Weights of a small GPT-style language model, trained from scratch on English Wikipedia.
Size: 9 layers, width 256, MLP 704 SwiGLU, vocabulary 8192.
Each number is 128 + 24 x the weight over its row's rms, rounded and kept within 0 to 255. Layers, rows and columns count from 0. Numbers have three digits each. The size before them is the row's rms in percent of the matrix's.

# layer 6 MLP down (transposed), 704x256, rms 0.149, rows 220-238, columns 0-255
108:133127153124115124147103146129146133177130145145123125101113117123137185075100130116127142131132104160133054121126116165137133105114173109081119133122133144127071159094138122089131138183070148116108163143138132137127125090118136165128146144101142120120080118115136089119112135107142106112094144117139126089110149094143147116067081139157096149133130089105138116071127166114108075135134125125139135109103122132167129133143142132170154144119182090138145151096149082098172126114148121118119053113148153166146099143140148125103145112086133130097126114147172121134114102136127134131123140136110155116105076159132150157124089101132087123139154168124175127111112135155123124103154122122125105101129113113121154134130145152184107139158127144132157150117122093146166129121110134
105:135130117129102148101146150147124142100146152128105119126101118188178148129117168168163125144149107140123124160184148133092170121159117127142141153122138142149133137103138109127138139107146108110123105105094152098132116128133127102145083100135173086096118120151155150139116118128186127120133103147109128145126117116141133115154067106133158122118163137109118126113165143167058177089110170114114106116101134134116133111126163152126122146131125081145105097134102143096136151145116082117116101159147149127132114127079141129099062149142144113123151110073167126141099154140159152145142158134138157170162151101103100146131131155098131149115094152092100150151141143151157127122129145107153127132114127158117096194154094131135157103092085111166102123118125155165106113121158134
107:116095125079135131147086167125153106098105097116131132088127151101172171150120132140089127112136124114109153097146114118128097126132139100151101125116116124158102106141119165103117132159136130096117134127130098144147125111119169142137119127148161134146139140142183118161145115138091093102099165160101149110104144078144144168143111099099114148133171128182107126136156122072148149084120138083118096122114129124096127100137121135143123165112153125151137129099131095129136110134135129100090174104135094150078130183101088128096109138086114126129147124135090171090116103097138139090113101145113153139093124147105106182127135145126153132105188111112118131139123119129121132105116072111124122150172108150156151134152132149105146113122132104127103142191134100177162111092145092
082:107129140111107106165120129094112120136106125136151097107166119144120179148125115079133128117160110203115129130141171127146098124131090136126129134089147137076135134144138130170159103155134152108121135157147116136089143096116086123158159156143140155142089084135142096133106087137123112115113146135132128163132147121132116095104128118114168094135090147144125102108109182103134142124097072149115122107163099136102165107129102128141147140128139108150143167134099133126111123095143120153148128145119115166127107130102140115102176092116122152117134126170116089140115093101129125136149072148111112119201118120158143125127150132125091144116156110056161104137123143105168130132157089132152170082135108136134162152149133196097116122126122160119145122102092082127138096107124134
099:118135115100092139107154154134137144151115113101146154105121129142155130104097114161141102097138144120107136125119139138126165098114111148142129120113101131106141148122125131121134147109152135097147115122152125167138092110100128109107144145119085135129119122148084089098088114170088113160169140162095102076167111127154095123108119132155173116143114123135159105110128132075164143107144103120073108139174103135187173132145132136083138123128136152184098080104138115097153129106127107177111107134124107201103156116144134138127183177123127141148097099116128138184140126100138119114121134145162149131153120101135157143104124108118107144147155134185118102141123107123139094109146116153107153093123121147124046124129109092109094149164138143166149117152119139109158151131134113
093:106195120112106149118121162113118095129139120079135138109139171135125111089150131092122097116140137098197145140146120152141118134087166121161084112110128135105129110126101165128149114102132130140136120127137110159174139096175161145143130133090180130128128147106102121149143112150108098120132090143138161147114115143139163111115114162129096120113115089145111103142145096160111127110129135109140094108157106133140129146116127115143147143116103151077142177095153128144100145112145087148099116127144122099166090100118151128149146134148087100118172143110109171109098098098113070116141176141096100158143139081153148120092137102152125091133127084176102143121139090182145112128130135121123113152125126127150128165124092145126109141182193113110135149122117109130096129102104134
106:180115113114147119163135153154148104126200125106126117103127137133102086102148167156114132122105135103184114141180105116109120108166128125138145148121158115108126090161155082106122110148082142180181123109177112142090108129130157112146111128139169095171139175126101134148165124135124105157170129156125165144109131125087148124126123124137105137116093117126126135074117176126112146122116170128133141150147160150104130131109113120120082127161157095099105133108123132141133150120147194136099144117130087096135122115113120102153136117117117139154098143140100118111137126149140110134169149128121168153129149174125120149171135144124082117127162116068144125127157124146135151132108116152128127127141107128105169153152112168149101129146153163130139106142107143083109098148172074
094:132148129069127146113149146109128143122132123112110109153111153120127131127136112163151091126162144089112152141092119148098137193103132172199131146128112120126110139158149084119165130160146148102159131113107118135103122117104118105163114065099105171102108168141119142075140164126121161132119151147081098143099102128112153129119113143076138135148151149142135173111155137118108152152136132113145118132143124129110120170134117105123134146139129125102111156124155068117110115081103131087121135075125175126107128097090158105138127128147129111183089107100164140160169120142136130151111126147143110166124104103141120133124106132158108141118161138119128129123126116109151096103077120144173115140152142125100122149096112075108165164150096155144129119105154153094178098090134138
102:096123098162152138143151144137117113150101052132136162163129086112091129097126118119130160110134129160175115155103136120135156090117117171140129156126133130147136150151155136151119081170133127139112108162176140153125108093102085135173128124144102115144123144102144117143127158133136126162109123128090126099168166131153117133139108083114120131140142144141173138148106132155120167112160149128113152132128127137168157190165129115105120055098116132148141099123144106112150131127139133135138136104132109125140101148124072172115182102111130151089119148154094130129137103124107134098110126127154172103122091119139154156141129156115150133133124106125139050132162135117114122139134116187110139136123117107168148165125071124112099174141123148121100143171106077120147102118145119
105:131112143118149142143111125129156135127075133130132101142107134159150095133157125136177102127119158114150149112145129124141155143113124074131089107134149084120146176114089136108152157081186124102051160124126116088151147125159137128140133169118094174107138109126145104125113104134114169109146115086065130137145142130156123145130091099065111096077154144117127142137064120131114118117152160099115105153146118071111133136129121130118128128109125141101160125145146125077113106150138100105118116070122136164105118147102155164165097111102152110129139145121093128148178119065119119104096134119143119113158121131139164154118134165128146131093148133142141121133148123142131126148139132164113097123074142152091123139134097166139128111136144121111139160134098155152156113100157116
099:192070112073106114099112095085113091138137127162156109135110084061169157101106149154122139137155132103116146098172150141151132103146162143145110087173160148166141170139124082127130129088105095130087109121138131123165116152153103105155116147125137114180121162132116127127136117148149090107140171089109117104155098077104129122161110162040120101125133119124100135135136119136102101105173129099092128126131133142158152156100167124110134132152103150170129105130120106151166174147116158142103135139152117106140093135098136135138119161115126130140122129147111118124112144131105135141142122138089137105158127117108135166122162141140138152104073109140153125157120156130133113160131139147095133162134140113117133136163126117131122088131128137146101115135133121163177103134122138
070:149136154084114135125115145082156125079134164119110136115147148111138134112090122167101090119123148146123124137140109156120139118150104127124117157150098138148120120139130115127121146130134128118116135093180098144170136153139176187089124123143118103159129150140152172109161117134152135144135113081173121136112164107099160138132116172160094098129122116134131117134160114117136067150130195135104134194127159154131127150116155144146136124163134077119159130124172173139115101120155092111123142185149102063126110091152132125111155078157098126145134143167107109141143171085133109126115125130125124136129135134134143095125106152174138164120114143148111128144136136130159126097129124101143138102113170166114150122101136139143173162122095166162148110106108088151083141119152109
097:147112180159100105124121090091061122150119157156178137156137152155154159144134121127151152167114121132119130104139124165140139130115147100110155152177116125129151122115118124161071081151119149139144125113154078126168138112142117150133123134123135134135114100123101099076107083139116125094168157115141167138081092163114125114129145164054118142158142120148124134124127142149113121066139146141113120074120163138102144145132118128105119104126126117112136113116163140165132111145116107133115091113131092101148150114143158124142106161137149122123122173144087154123133104089100108109097103169117097120119112156103107145132136133163114117136106161111107158108157118152159156110158129110159148121113107157146158144120135181137072129111128123077139101091147088153136134166161130
081:139089117139158133134201137108111143132112097117153142078155087094149107134163113127133145111124106112130128132153137101098127145133153121125104149114122153139132125069131092122154102154105138154149132119139144092108138112122106128138093150157138160091079121088097113096123137126053093167090100171080112119158142113131145109114123109142147112151139138097113102110147118129107088159146094102109108129160121123155121102145153096121150111088152174208154123161117152117134148167141153138148106110086078188163152100135139108124115116166133134123107133139132125130128134101159149156140152120159127096158128130151122137098116132097110105113133126152129116130119119121119118145115139136149135118120154119127193153126130089090119110124116129149188145099118111135188160089150123
106:122150141130090158101157089144093133124161128153159118100110077117135131124103101141114162128138115143152114156160121121085125101111115104171131135132128136134165136176137117161100123173100077115125135101096138099134162150136150124104111137173095090100101181119109114117108104157141135157181143145139132053137100119160111096119127077120133128162098124144118118112118123155157132096138118188130134106140161162154077133129192140146119124145176136125098089185104106118146144131135114147116140130141139106116131143100159129112150145182112114090142116156138112116124124096099130100165129101137110117132139131119110120149140143146136121098131164117176102149146171122089123078100137093130161154144131112158130128092137138153105131102138159123155131142141097095096170114139123
097:154156081092132118126136141154165143115130095131117118148109110109110165136127134135147124129111176126120111111104154150099119097134109099101100123140119152127126121103110127113123174103081114151132152131095152162165111088152114116098143150086118097163135131172104162118155104105118104139076136097132163126134093116110141118124151163159145094166145126142121155151163077071105123148154125099158156129105128152108104138132109128171145114145164124142098108103173174126121129100149112096150127153134072069150101127140051163162114114147110099179114122106125135160144129128153160118135122099105132146156075126141149163151133133160133132138101141122090118099168131113140122132148142121131103101181147122094113128142078148126120115149117124141100133073108099135154111137132116
100:130158101135139128111109154129140137142100129121133082141139105084117148085112118130120139093167093100088101080169151159106179152130141158158127096140110145119147143129115149122117157126169094137140157101106112138143100142103073140108121118142138096165153109126129164124164135112176107101087125106128157145141119071116149154170122096145139095097098094136130124144116105144131137098087125137130153119138164111139073139111130183152129145154137129150172154126120083167141109116110110127124109126087137165153115124161124167128134125099109136180109126141159137127099108126157130089144139136162109121150154111144118072095151142085148126129148126112132127145114110177128147156119115160171143167152091104126087118133173150136115123107141146127098134151101104142064136108126166
094:127186150179129127131109146160123098120120153130161145116125123106092113119171120102179144152122123176138147160128158154105114152101145160132147149112132142113115148133129134120134102122162121138140154129149123136096124088107108151124111123128104146125096154106131117154104126143156114112148146174082150121112071100104102145116102133140125170138131117134143129123122141138143140129104161108157128105106125144137115155111147118132165125170158157107133135079128163074102146077110176156148090113085128126142144155143134080148170113150100118118116098120123138148137163108102120120138179149154064109132076135180118163154183124152107117144107112114147135138168147119127113116127088143076119144103139138153175099079129110131142095145141147126112137181113106090090083105129129
085:090134125126157157096145110128150137144117133132124091114133124109110147109100124106151107128170113160071079135138124145125132131140126144117077099154138155128149127100109129134149134152144119119124133110124098132167136120095130079162107089146157102177149153158129092089140091122111146115140136115107119103111129094165105161147122172111129104119164127153151154147094159179104149140141069142127104097145129168127148098128120163093129183144141124102164122155161123149087100112147186147154118152123132146125168103151131101124176138116131127133150110146091127146130077152127126152149144115134120097129091109114145160114124108115118136146148133115120112155119136113162103143164134156110144159156116115131129130114137035089081142108086125145115163105101132113125080174114152
# layer 6 MLP gate, 704x256, rms 0.15, rows 221-238, columns 0-255
101:138089158120123145142158149129118161157137097159085097093150170141145122151104132142114133120097113119139110115130080087092119151131146132107158131112128157114121178137124161131112101115126136116139135187132131069125109134142097160165164116145133122161107152156085111127115115087107103109114127094166145142161171086109138102153110111094119154171096169150146133127124144157109113106163124147123109127089124081096134183088085084129129130131143178150102100117168116131108083125143119129140162139131062122141116118091117133124136151095110118094108102177096166129164161090107155143110138100139141109100121155117152137131134113160101131132185101143140125122158144125138140126134107169149146098118155097171146113136163133126087142110107145138125152135114115156127121096130127
102:134123133129156091112129153117083114139127112129118195120138166111160113163145133128157121130156101125155109105101084122135094156168099123109109091119146134122159096152137129116118129141091086156140125139166099155164125132129173132169121124091156148101135166147167132133117149155123119134130126131134096132144105159123106143125095135096141143122131126112164118108183091150140139164079118103164168108151133121143139133122109159111126132116098147173107138082124151118127114141129097167120158144171105121107142110134172141118127126147164118081148106117119150107155127092108152162140110095148165143174095056109128083136158130129136177163171164099155126169135131174104172171121137131100179137117144117113122084148134099149137123117136086126105145138108122140139114154144138
083:154160134119130160164130131129136128118126099129097125122118120147103138100105102107142109140155146169088118168101130132135134160138150153129133131126157144117114130154113121163109112139132140126142122114138146133181110088093102101127150139127152137135162158119124097125118153135157168092140137144122190175100093150090092157092106119112149073093111132126187149106114151136138107091123129157122129093151106161177130162133139138111084128118126156155109123124104126125150101110134120161127097149122119123144124147128160127088123127168135151093135124132138157102092116113118118090120145147123157146201089182091112153165137141148120136105112109122168140135132160162166141132121152100120140104180099121099195093154140127088099164184153117093130103115147122096147167115160120
104:141154132125140150070136116115145122155102099129123136159143121145154125109086142123127079142151093156117125101151118115155152123154181144134156154142105139106116126103105148094112091130158102154111106124132116150164088096121113167120122132118153100174069101125093145162070145157108141108149129144165112115135134090081124172109128130118120123144129158121110166091133146107115127158098127122103139150089115137171158168155115110133125173131159082122119099109108135118109138106108106129111137111126094132094083124129105151101131123135150162184139126129079151165108120141103100083201138138148153089100115129149141119185114117113116132125099125131168141105174112101144147120163152167129132103124109160117173161134128127124106113143119142139140129118137089160153106164151156
097:098143193114157086123141129147150139163182078124135126100134131114159108118109129129183122122144097123098145105109094118117132140127102119148161151121117134104138158109142158153113135085123144132176113131122104155119126111143148067125162133146105115102149099131078131162127140125151146118168099090139090130125141137128112157153087126089125124121099126080096157120096113140141098087131100121134127144151108114127137125142091060098119155137127116149111153107124123088103154114145131117102154112131130130126133167074140118167179139101173141113125117124148116155122120140156090133153156134144154117151118107150096132181094126156120107124137119122123129117115112117139085067137093131192095126114072162099076165104130127115120110094144136125125108137147127106173154110100114
105:154143135109120144119157138155128148130122120135173136168156142074090106127129142109101127141115114114159127107143110158128169120124119092150121140107103116113085099123144122164130105143090115119104138139091069117140132117135139167115136120082159125108107118158174096130133100136147104136152159114123174118123088113129124122136152116097122171126101161118139124166137151134141078144137080150119122142113138063133117170139108083114153071116099181100079141149123133107118109134099160118131165127154135117113104085138090139071133104103131125138129129135126145108110110084090095085114136132119157119159159074137079146070112092132132155111085090140121142134156115141147115098138115110101118105112093172132088113116154156137126114111139100153136098113145166152125148153108131
099:085096137143130102122134138123097140114117102105161161085121164124140178162169125134115155166102098110091127111125143159146145145120121113122167132128148147119087109120139120131144123133125124135124099103132111144085147099160164143131120148151142124091144191129118128106111161125139097087141161105112142119158119136166122149159105131140104142162135139110117139104145146149128124106137116128117105108150154133121144122159122152118134069133112108150125113119070097130132104133191113152147129121163139112161124138129131112131143132113163167101194151098130088161181160118140164120133146084156147132108134133073132085111131132139097107152104145154099117098131087163144146146159138116109159152101089101126076106093155109206128106104138127157133121139104095163153114145116181
096:132162097147146122127185198143146090162115080162179099092138164134124138112138121104109132108132152097137099189122152134157121125098111174119101145110138141129140163140099134138113126132129110159135140128125159118109107143119068134136128091134118128141110100151107128103109159105113138198154119088127107131117192174110126125105137109091124125123142113153151088149112099144122117100172135121153151140148169134138126132169101115123124098141103122094162121073137134132146108182113132152093119104160162134141101082144125163147162097124106114143139133127137116148129124142160153146114140124175138117106165105118139085139149124109136162123106128099138117164120154154122118101120086133107134116129163167135166157128110088111153095134151149183112119124096131149132107149133087
100:146133133120107124107109135138122111150156139143152093106125099129138074116106132137121125123131083152136137136120149116121092116102095144160115149154146164142140100135128129171143131126117100159118128145177072137110127117140125155117125159181122095135104124109142132178077137124116173137190138164136101154149142140138114164152106099132141157124144133146193141129112155123114123088120150134121150130149149118103077132101136140116114132130144140127144100090099175150120108127143117107128177111129167125121116084130137151137135133121111073156148144105138064134099081092095114120115181179128150105110164150122116131146151109131141112120114126156119132095152110146137121120117177113091165146095106124166094197174180100119159115147088083136141107099140133115119136133129166
100:111130159151132130131094105148165155149135125122133152161145104118151152141084153109128141194103166145106135186103098085125114086129124169101157143068130113100118120165109154129132120115121150113137152136151150132133120069121179082082147130150125117125085101122105152070145124163136088181115154108151108110139131146127118125121120098174096139108133108116115157076073141119084114132131104146103136152135124135134113100150098165082153151137113102138151144124143122125118101097148128138138121143140124116155118127158113115084103060104142095098122116143194098128146151136150147135144142158133161115116134089129119137136158136136126134144145165100147142149154128135094117103116109096105105096120106116148135150155150101161146091119102123161179126146128109132160116137113149
084:091125102108098170118100157108123110115125104113115096085134109110145120142125087092086159137126106142143102150126110113113099115124120173091138092152151111136124109117177135134128135108144179126101106117126157128103119122131119127144134100071143168109138084125155127126110117141100176114139138104112145131142100089134131114086124143136141119170161167120110138143144146112121106164140160133109154125145142147105099123112142105116131167074068173111149129167076095110163144129133112138120124102103123124150159108168112106138149121095120145104192154109088143118138129123139113115111135083132140122128137108157158161131110142127077113093120112119169158081157146118107159146108148141137190111139111122124134129134108058134100126132154111147099109111167125112105157168066122
103:085144152135169109143141167151138158132145161110104183091172134154147117154121120134129085118113167150098121168113129132117137163087080125130112096118130096105112091131126101132117135133166142112124126165131095152127131132112116118144129082124132109108111137109144120109129184141090117114114098138126130086152153127144139145088171140092109090150113146142108125117132135124119113178071119119097100138197152112134131113127096146155141107132169100156138126113144121155091166121121106149101119181094136174152088124119160105129143125082125129128138145082179157103122113106128102119124138123115165129089103139108116170138120152134100122177132106130090133118156092115132160119128078145140103098122096103077156135122101118172126119108133128145113150086107153109141112113123177
088:162111151113138079186150137132147133135117159181133129138073120146108131139127145124159159132108132138099128139188105114119096109132189125132111139170163086140129131137131144104106104135111142126135140162105152139091154147111098123157121136177142122146128154066144132138136131121125131160072128143127153115138071147171087124146141150145123110178116098158102103108122152119121124124167125141137125156096168137167095104105138135112107108098110125137148130131148144124099100099123145161138115152144131166128138126154121143122142139120152160106107111124140108156107154076083136139167119156090078121138096116088157142120080121094149106114125148139130105154108128133145088144189116178124140139133112178168084098140135127128117100110107111098099133128120167157098145093136115
102:127143145119111083113122168106144124117110139126104134150100111117096106150103170107117124098156107127126119163164126130139108145107133125124151132146126114173087145116144109108146152124130081140085132114149131111089162112087147103138104091149088157161097144130124132137155109127096146122122091175124134182095170151146160080151097136103101128145140127126154128091113194183135118163114161143151135155095103139103124127112134138123126132118159136104129114129139194131148167083124151153128116155128139152128127105099128120110096104069137121090150137099107097123135138092168124103112141148147145127138165154100130130127140126112125117178159161150118215117105113134145112164165146118148166116155161090126149128152140172156141130129130089147124145132103146116154157083123112
092:140147139161151151142100124067108107107153136140147150141109152106127144106087110116184153088138110124103117064188151143155131104128147127044126120087107100129109124129122126103135116170093160148130157115084082128166191103149106147120122172161142141110154129111156111115108135114139124142140149123133119113112120176099151152134137130140086126072139094086126142129092133180092077062099088156161147120124123156150140106124172117117139143127156113108133138121120138087138126145150110122116115115156103140126134140129094131133098119110179125099116149112130125114117119167132159165100152149111117115130116121117107106127105100112164173103151133135142152156157138101107107150140124130139154133128105111106112113146096125166139116087109122115130132127118180117119093114106134
100:140138106090135153097151102150101139141090100162174117109118104130124160122137153085132118119110140110153126135121121158086132126104122117109131129089167123130108165121146176127131108122128125124123098143113175108093089146129115121097103135113144156073158103096128152162141123135101123128096107157131051105155153148137150166137136135101164156132116131123161100123144106118113109139134075140110140120112137093107146123077102049099174162115127083125132119131152142138130141172152142185167111149142103165099138150134134104138136161119129103130103145139149141129126121151131150144138138121115094128134124105170114165108149090136124095162112111114145176134145121106132151085146083136120146128169127128147117130138172158131066152145166167148129163160126116084107117161125153
098:151085141155127149110146130124144143163139116110148118114146093151113146172122147118094106124172092142122109159112102104097120115079109150163174123170113099091095148149096187113091074092137132123097121124117141111120147101176106106119161129154132134133119127091151120127074118126120103168130126194105127115069163112107129098141127111126117138124135159134121084146144181097098095166142139160134124140153171160149097094130138169166121107116141126162125118101151146165112115152139170107145103100115108135155129087118103130096115136148105138137091106107121129106129135097111119137179130133090137133098074158127107132105111125118105166134140082146164107154125120125127144118110137095147143142095100114141091109131147139109156144157081138147149125141133170128103122117119103
091:148181131129118159113124091178110142144122074114103143088121088157099189127108074115108156121092131182129110198136139104138171160128128180121087129140108141150094102138145176091163118113130110146163138135101093179127108123158134152143118132148113160137138146153132140130170132102111127146144156124151130118150123141139131188113160135114118120104114155122120176149138105154125175149104042127136142115125096138147142126125130125137099128116137175122170148124118130148117126128128119119149102167083115134133115099123136171137151114117120127104099124097131133115134122111131152108153139146126116097109140133121117171118140124144199131105144134144160109130126147126127134129115130125106139111183130134111157128111157096127142133122132141180156168142064167110131153130145094
# layer 6 MLP up, 704x256, rms 0.155, rows 221-238, columns 0-255
099:130155115134136105129142125121128149124178131131113118116127139141117120149116169153133130128174104098091148114116143143126141085093154147161106068148150102135126108089123097094138107113139114144097128111099164114147123170170138161096106154122140106118151164089163127141089120088138156103106118163133131113138108128163113148131109091154130124141162106132136146148126108123120160117140118117111139125142143140143095086131176133142102129144142124125163144103102135090161128139142112087161089126155143120199101122076138115146112139128166125135131100118148168134072159143120121189098088138106147166141133112106141118166128141076134100140083149063130126123126102107130106129140120068138126108091102141095081122155093166111155093106154150098099090099144102141116130135126151
104:181114103130147129120123149137131119134153104118091124090074154123108141102173108098109120172171131125125131127110125130157094119145114178162121140120087150155159102167090169134086109113126140104125125112185110161121078124115169097154121161125127154146103175095134150122071117147077088161087133166138129124149124087111131133121170127130120128102139152107134113126142161151150134089115143104155107094149122137142113131136112122116124150127135168150132109091146091160077099134167128135134154141153125142150121135099140134130129134098127116158120124158118112144134139099134140186113155126080106113145170122144143130102057114103152113123113141113120131140138144145096140118180147134161062132144096157132136109133090112123110093134117134160119113138106170157164121156125103
097:151174100131096134163163117093126127138134112085111142114131151142089166142127095126142102118144147104135113130142109120176127112146153100114117158145142141136160082156107111141140124121121137121112127143138105127169084110091114113119144115123090108124140109112118112148110110139144118112124146109118133106122169158145097122116096109066123115113132119097121124115100117144129132121095086130107122126160130088122119110160095151110066126163140093140171128094130171102139149124128110173165120123152138147085119137122195128121132117113121162116098103099128116124098120117135096088120127155112092175133126152166088132111140119113115145150126127164087125110084134114140129117130102147148119155138108100103091111099124246152152133140147139092167136063135136119158114141183143
099:151094135113165133101111123167148124098091158090124112178133108104136124109134153140138102118099101150119102137124135153167168093163127148116103106137076111155143115100081113102150173151135155119111150118125124111151109124177111157111170158152175102135121124161086151153114164158109137153139100142139152091169146121122137151119092133128154111134073128121113106112105150102129143102120110134104113168091125131122076182145171127158151124160124075144140108118080130164131135123161154148124121147158109128095122150141119163151122068130098111162085092151121102102117165115096164129099118117143145102160139158178129113100135098111142125107137132131096165127126173125104114121145142134114098138111100160099070131093143131131112127123127148129125128116150116107142145121159160
096:146141122136103133109132100166141119114115166126134131132110101076133128153142116135153097148137156089161138105161150141139158115107093115132128100080164154140127128095098091147150087159107159091137144160141178116126113152135151146134119109094148181172130131125139136130125135140126085156124107120121073098140150138149127116138122122087116100121196138130159105138109093109080141158104096115129096133136120165144111131121181144110108131094115159150128090113120122154138137132147142161129104158131152113134116118150152101143115114173124129133178116133175151113138085166109110143135166153106113135120169165197107129093142131154174118126166130151176107128131127133178115176126121139114150145149174091144148142187141103122125135127114154139162161132095124162144138118099130
104:104155190137124159138132137129116140106134074089125114106099141142137118072116184112172140124107103151112148128100106098178122173115084149133085096134123149129145166135160118143084134108165128138105118177140105125141132152101093116158084126160097149122126113122084159171155193094145151104112129141097119115118163144158126132128157131170100115114130100108112133069111119140086125105124136143132099118141070182130160120099094150147093123112151139118139114157099142168125127129117117153123114131124143099115116132132161088168132136126085113146135121115112116129158098137159141138108130158141089126128136145075111104128148154141165122111155148140153166145134099133138130112110145145141152133134139110098186156112125109104099184152147103125110159125131161119140134136110157
102:140139150134121140135170127177128170162129145103131150113153139109169134117106093113115147135115077104169123125131137096112142091111084128132145142129160125127112163142143141142123100138105111137153141124122190129101129087151136147083136137120082101125189136103103090148111112129150133147114137129117166128188157167146128111078138163181109108123082121114161128114101158168138147091098142111099158117146161156155147106151132127122154095111121069137100106119124146115170128123129148139118126144143135160150126168165163152093172133140120139137117108138120122092145102131095123132115121121109155146147097118096117126123145132150102133107137137122090131120122075112072104162169141102125136182130085106110104152127126090179114117093113096118162126106147114107145151142174145
101:092133117181124186164128124105075109136172094133166142134120138121121082104136124111101112125103130108143142116123144133105125063111140134080110168117088112100151151099143142166168078148116112119097103164168118101182109109124072143161132146117108135133155170138158145129102098083160113171134092146115080122110164101124087088158106180115132113135106114128160115144073089175116125102139145107123103125150159152156120172148132142099140127146125119141115129110156171117164126111120128095128147096122143176121126171154112115119173119112114123129127128135145135151111115095100142127097120151112140138110127099140147154145079131145121133149152113114149100131135112146141110136139129114108121112115151147126115139072122162085123138116127134148153120155144132109139154107173111
103:134131132127143120131146151089130159128166132149163133146123112155164175118100183117094138120101102150110169139130119077096137119122155151113134146111151131103169165157096156172140112140152126152138141176113163058161089169120122129125136110117141106134108141081132156166127181116128152144109099126116146133060132169145131141135154137153079086135158120130122122119146147073094088142126144128182131124107124119113132107135102133140135174134079151119137129100138147167117166101119132112120121164128091135117121171157137146137124092144180158121140128122132099146135159109136098118143148112113138189152114107130129112108159125124131126107135112147157133100120125094137088131111174133183135144130107103102120099115153119079160147127113123119114126097161143128148121176154151
101:093149155130126143099111073179196132146147101151132135095126106162146116094109147160069117133100120150113170074160109112179145121163150103108182125145132128119113137101110069126145120129127102137124137069144182113145104164176133122119145095123183124087132122104089070139108102175097113136154125106134160091122131131116138100181118112134166157117172139136119142132145159147144135127126151141127124146153131118149102132142145114087136122112109142126116140158099090124130118096129172134144141110151174120120148128141172127124133139106125117151108125152124142122148098178116111144121126137146148109140142136094127136161125151167161096121111116125132081129136157120116138142099123126161127119123141126127122147139120117109134105113109147134053138136130121189146079131154118
090:116107119145079088112125112158116123099113092118108135148153125147151114095134071143101139153164154121125125165118100069125118145097141144086152116105132149160142106149144119159076113148112129136151110109124119117128111144102113106094100102123156157097086116135153112135144146149145163135130140113108178117135110103090125099096135148151137142101113173133151153169118140131134121153082176107182118090124149143149098138125115105143143136127098132113120146127096133109117115121110130141112127167107144120129173129167113102091124141143090126145188111130119110115138177099124163120148157136117128136105131127136141121140168142156071138103141143090163130139105077166147144152100151138113147089126128127133221140150141075169140143158096128153094138100165137114164129131157127
103:134126163120136084167092156144152129126117140110114105141136142152141120149119129120084155139177135107088100131176103133165154116140123143120127162131134156123143117119131114135208120185122116116078109111127166135099100129080176106126103127139105119157079115152164098141162128109087122120103098129143140120132087152136116144106105143039128086158165119129143149150070123133131112153111120123134115116130106163115147138129183153122107134140131141134091169132128109120139123117101126151086144143100148107109141130112161096108111102111087141092092115133133135126132093150132114112123114136103131131131129137125102154121110089114134132128111136085154126166140130147136128081126106136136127091125094147118189079181149104112131134132116116092151109080135126123185125158167103
092:108143156101167133130092114130121129133119127116110088139099100148136125157120127087144115147106123141095108180139097106142112072123157112128128157124100112151153137154123109175144099165108150099177103152100143136146116134120151138127065113143114120140134150130141144178138127127122183148178157077147120093155118137095130118145133168111135108119110140066161144118103112154114086161104132134144120165127152126138128134086158106139136107079131087128145128127116158123142160096170103123101153143095165098159119112150133120125170144074153123099193095152080128136148138130131105162123139101103126133149129109171159147120153156110143122137137096108124086122111130136209104154142155152141123107125126158163098113101143122151131146123113124109105114113112144120136140139116080
107:112114145129134144152127107138136132148158091153158141137121147142133127102129120106078129134154120109148110125149123155114092111115120124129143138132162162127154139164098122069133072120114110123136118153152089133136159107105171104125148160090147146125121135098120103146178109170170106163109177161154101096105112121124181124129061141109126107107140140103130133152117120095137154098113148143102145155144163122083151109101144152092138174141121100123120127141130103126150116131155095176099151116132169126121126119131145120143097159119115134143144136160116080152131090103147074088167100097091163158149143145123133169130123108083109116172103141127122156105159128162125089111112152175126136151145139149166160145090114104136135101119135092126142107128137155111146204121109131
097:158095115144159121140110144087167151107112098125115153127125101121147146139112133120123116115137132099150141134159123116085123148103150157120124147093120165130145114114143171117163098118125101127147144164107151148059110154111172097149129138134126096132149149152137165166152143134103121080168102138110114075082133157159163111126114162089130143128108158145176145143132098097172190156134121144089114149125135124108117130172099129142136112158137198129110112118141139150145095117148167148109139136107149109123172076096173153128162147151059133153107104116093156096182139111118118148113087146121143150126116132145143118143124157108137095121114120113135114121155125141143175136162101083128114121099145117108151135117127142132137122171099136147128182116108129129116111094158126
096:123093135137117158112112157178168143104149180161141128099124142163158140099069115117156122086106094111124160110126086102140135099136179106125122082102109077117121162144132172141136086134151117158121101087181110128129099144117124141158188104118137143073111181106132098101107098112120082134131111111138102116124154140126112132127138107103126141119113106109124130112122125150162121116102135115137147129106111147090138155129153111170109126118132101135111114156116147105152125127143105139165182110158144122129135144120158147157152136126163163134127118116133130098157105162086118155135147125110149099089104101155176123134103148134103173147161091108114091107142177143157118152068150125096129162124151118163139138102106160172104145134120127134143157110145124143135125115113085
097:141146184120119142138116117101115138166128140142090106095108165110144112119121150113098110175149068118112159109137092081103144084114077147108177134144144141144116142141127141170115117100120125095128115130116105124128136146104102127148150123113090157179099081102151146147129099110131085109123095164169121098127174116095117141129113127119077153117143133114137097118151137081133136124123121112108125153154158148154172132104083121117108139078106119151138143140130158153134124173142126136165129137109120117114077134151193120144157118128131149107125164114096119145099077144134121176167091125133139102119096107155108131146126110114149140081174131107123112097145114092125136077150093142145094133144104119114097159088150146116160165119112147134153126125118112076104143131129128
090:115082112120076129144159111064115130124087153089090177122159120127109195116203128144114134133083155144130142120164090130111092106127116111109149157146145138117144081145148141138146080145091126103099152141126112138097132113111139177159164097140121136121089116091153146094125133108148107125078148137105108097132109107119099129126137127107108159140110151165112116175089119094136127124148164138076148124141136154145117113140134148122140122148092073136118136150131119108139161134130114139130112101109130129122144103109112105124101120165096141127154190113123107164141160127154133139163131125175143147111131173119165124126117101129081131109129129118116117128118109129108153094135126108102118140141163119152119078090155114107137103173133165072140104126114104100124150100096133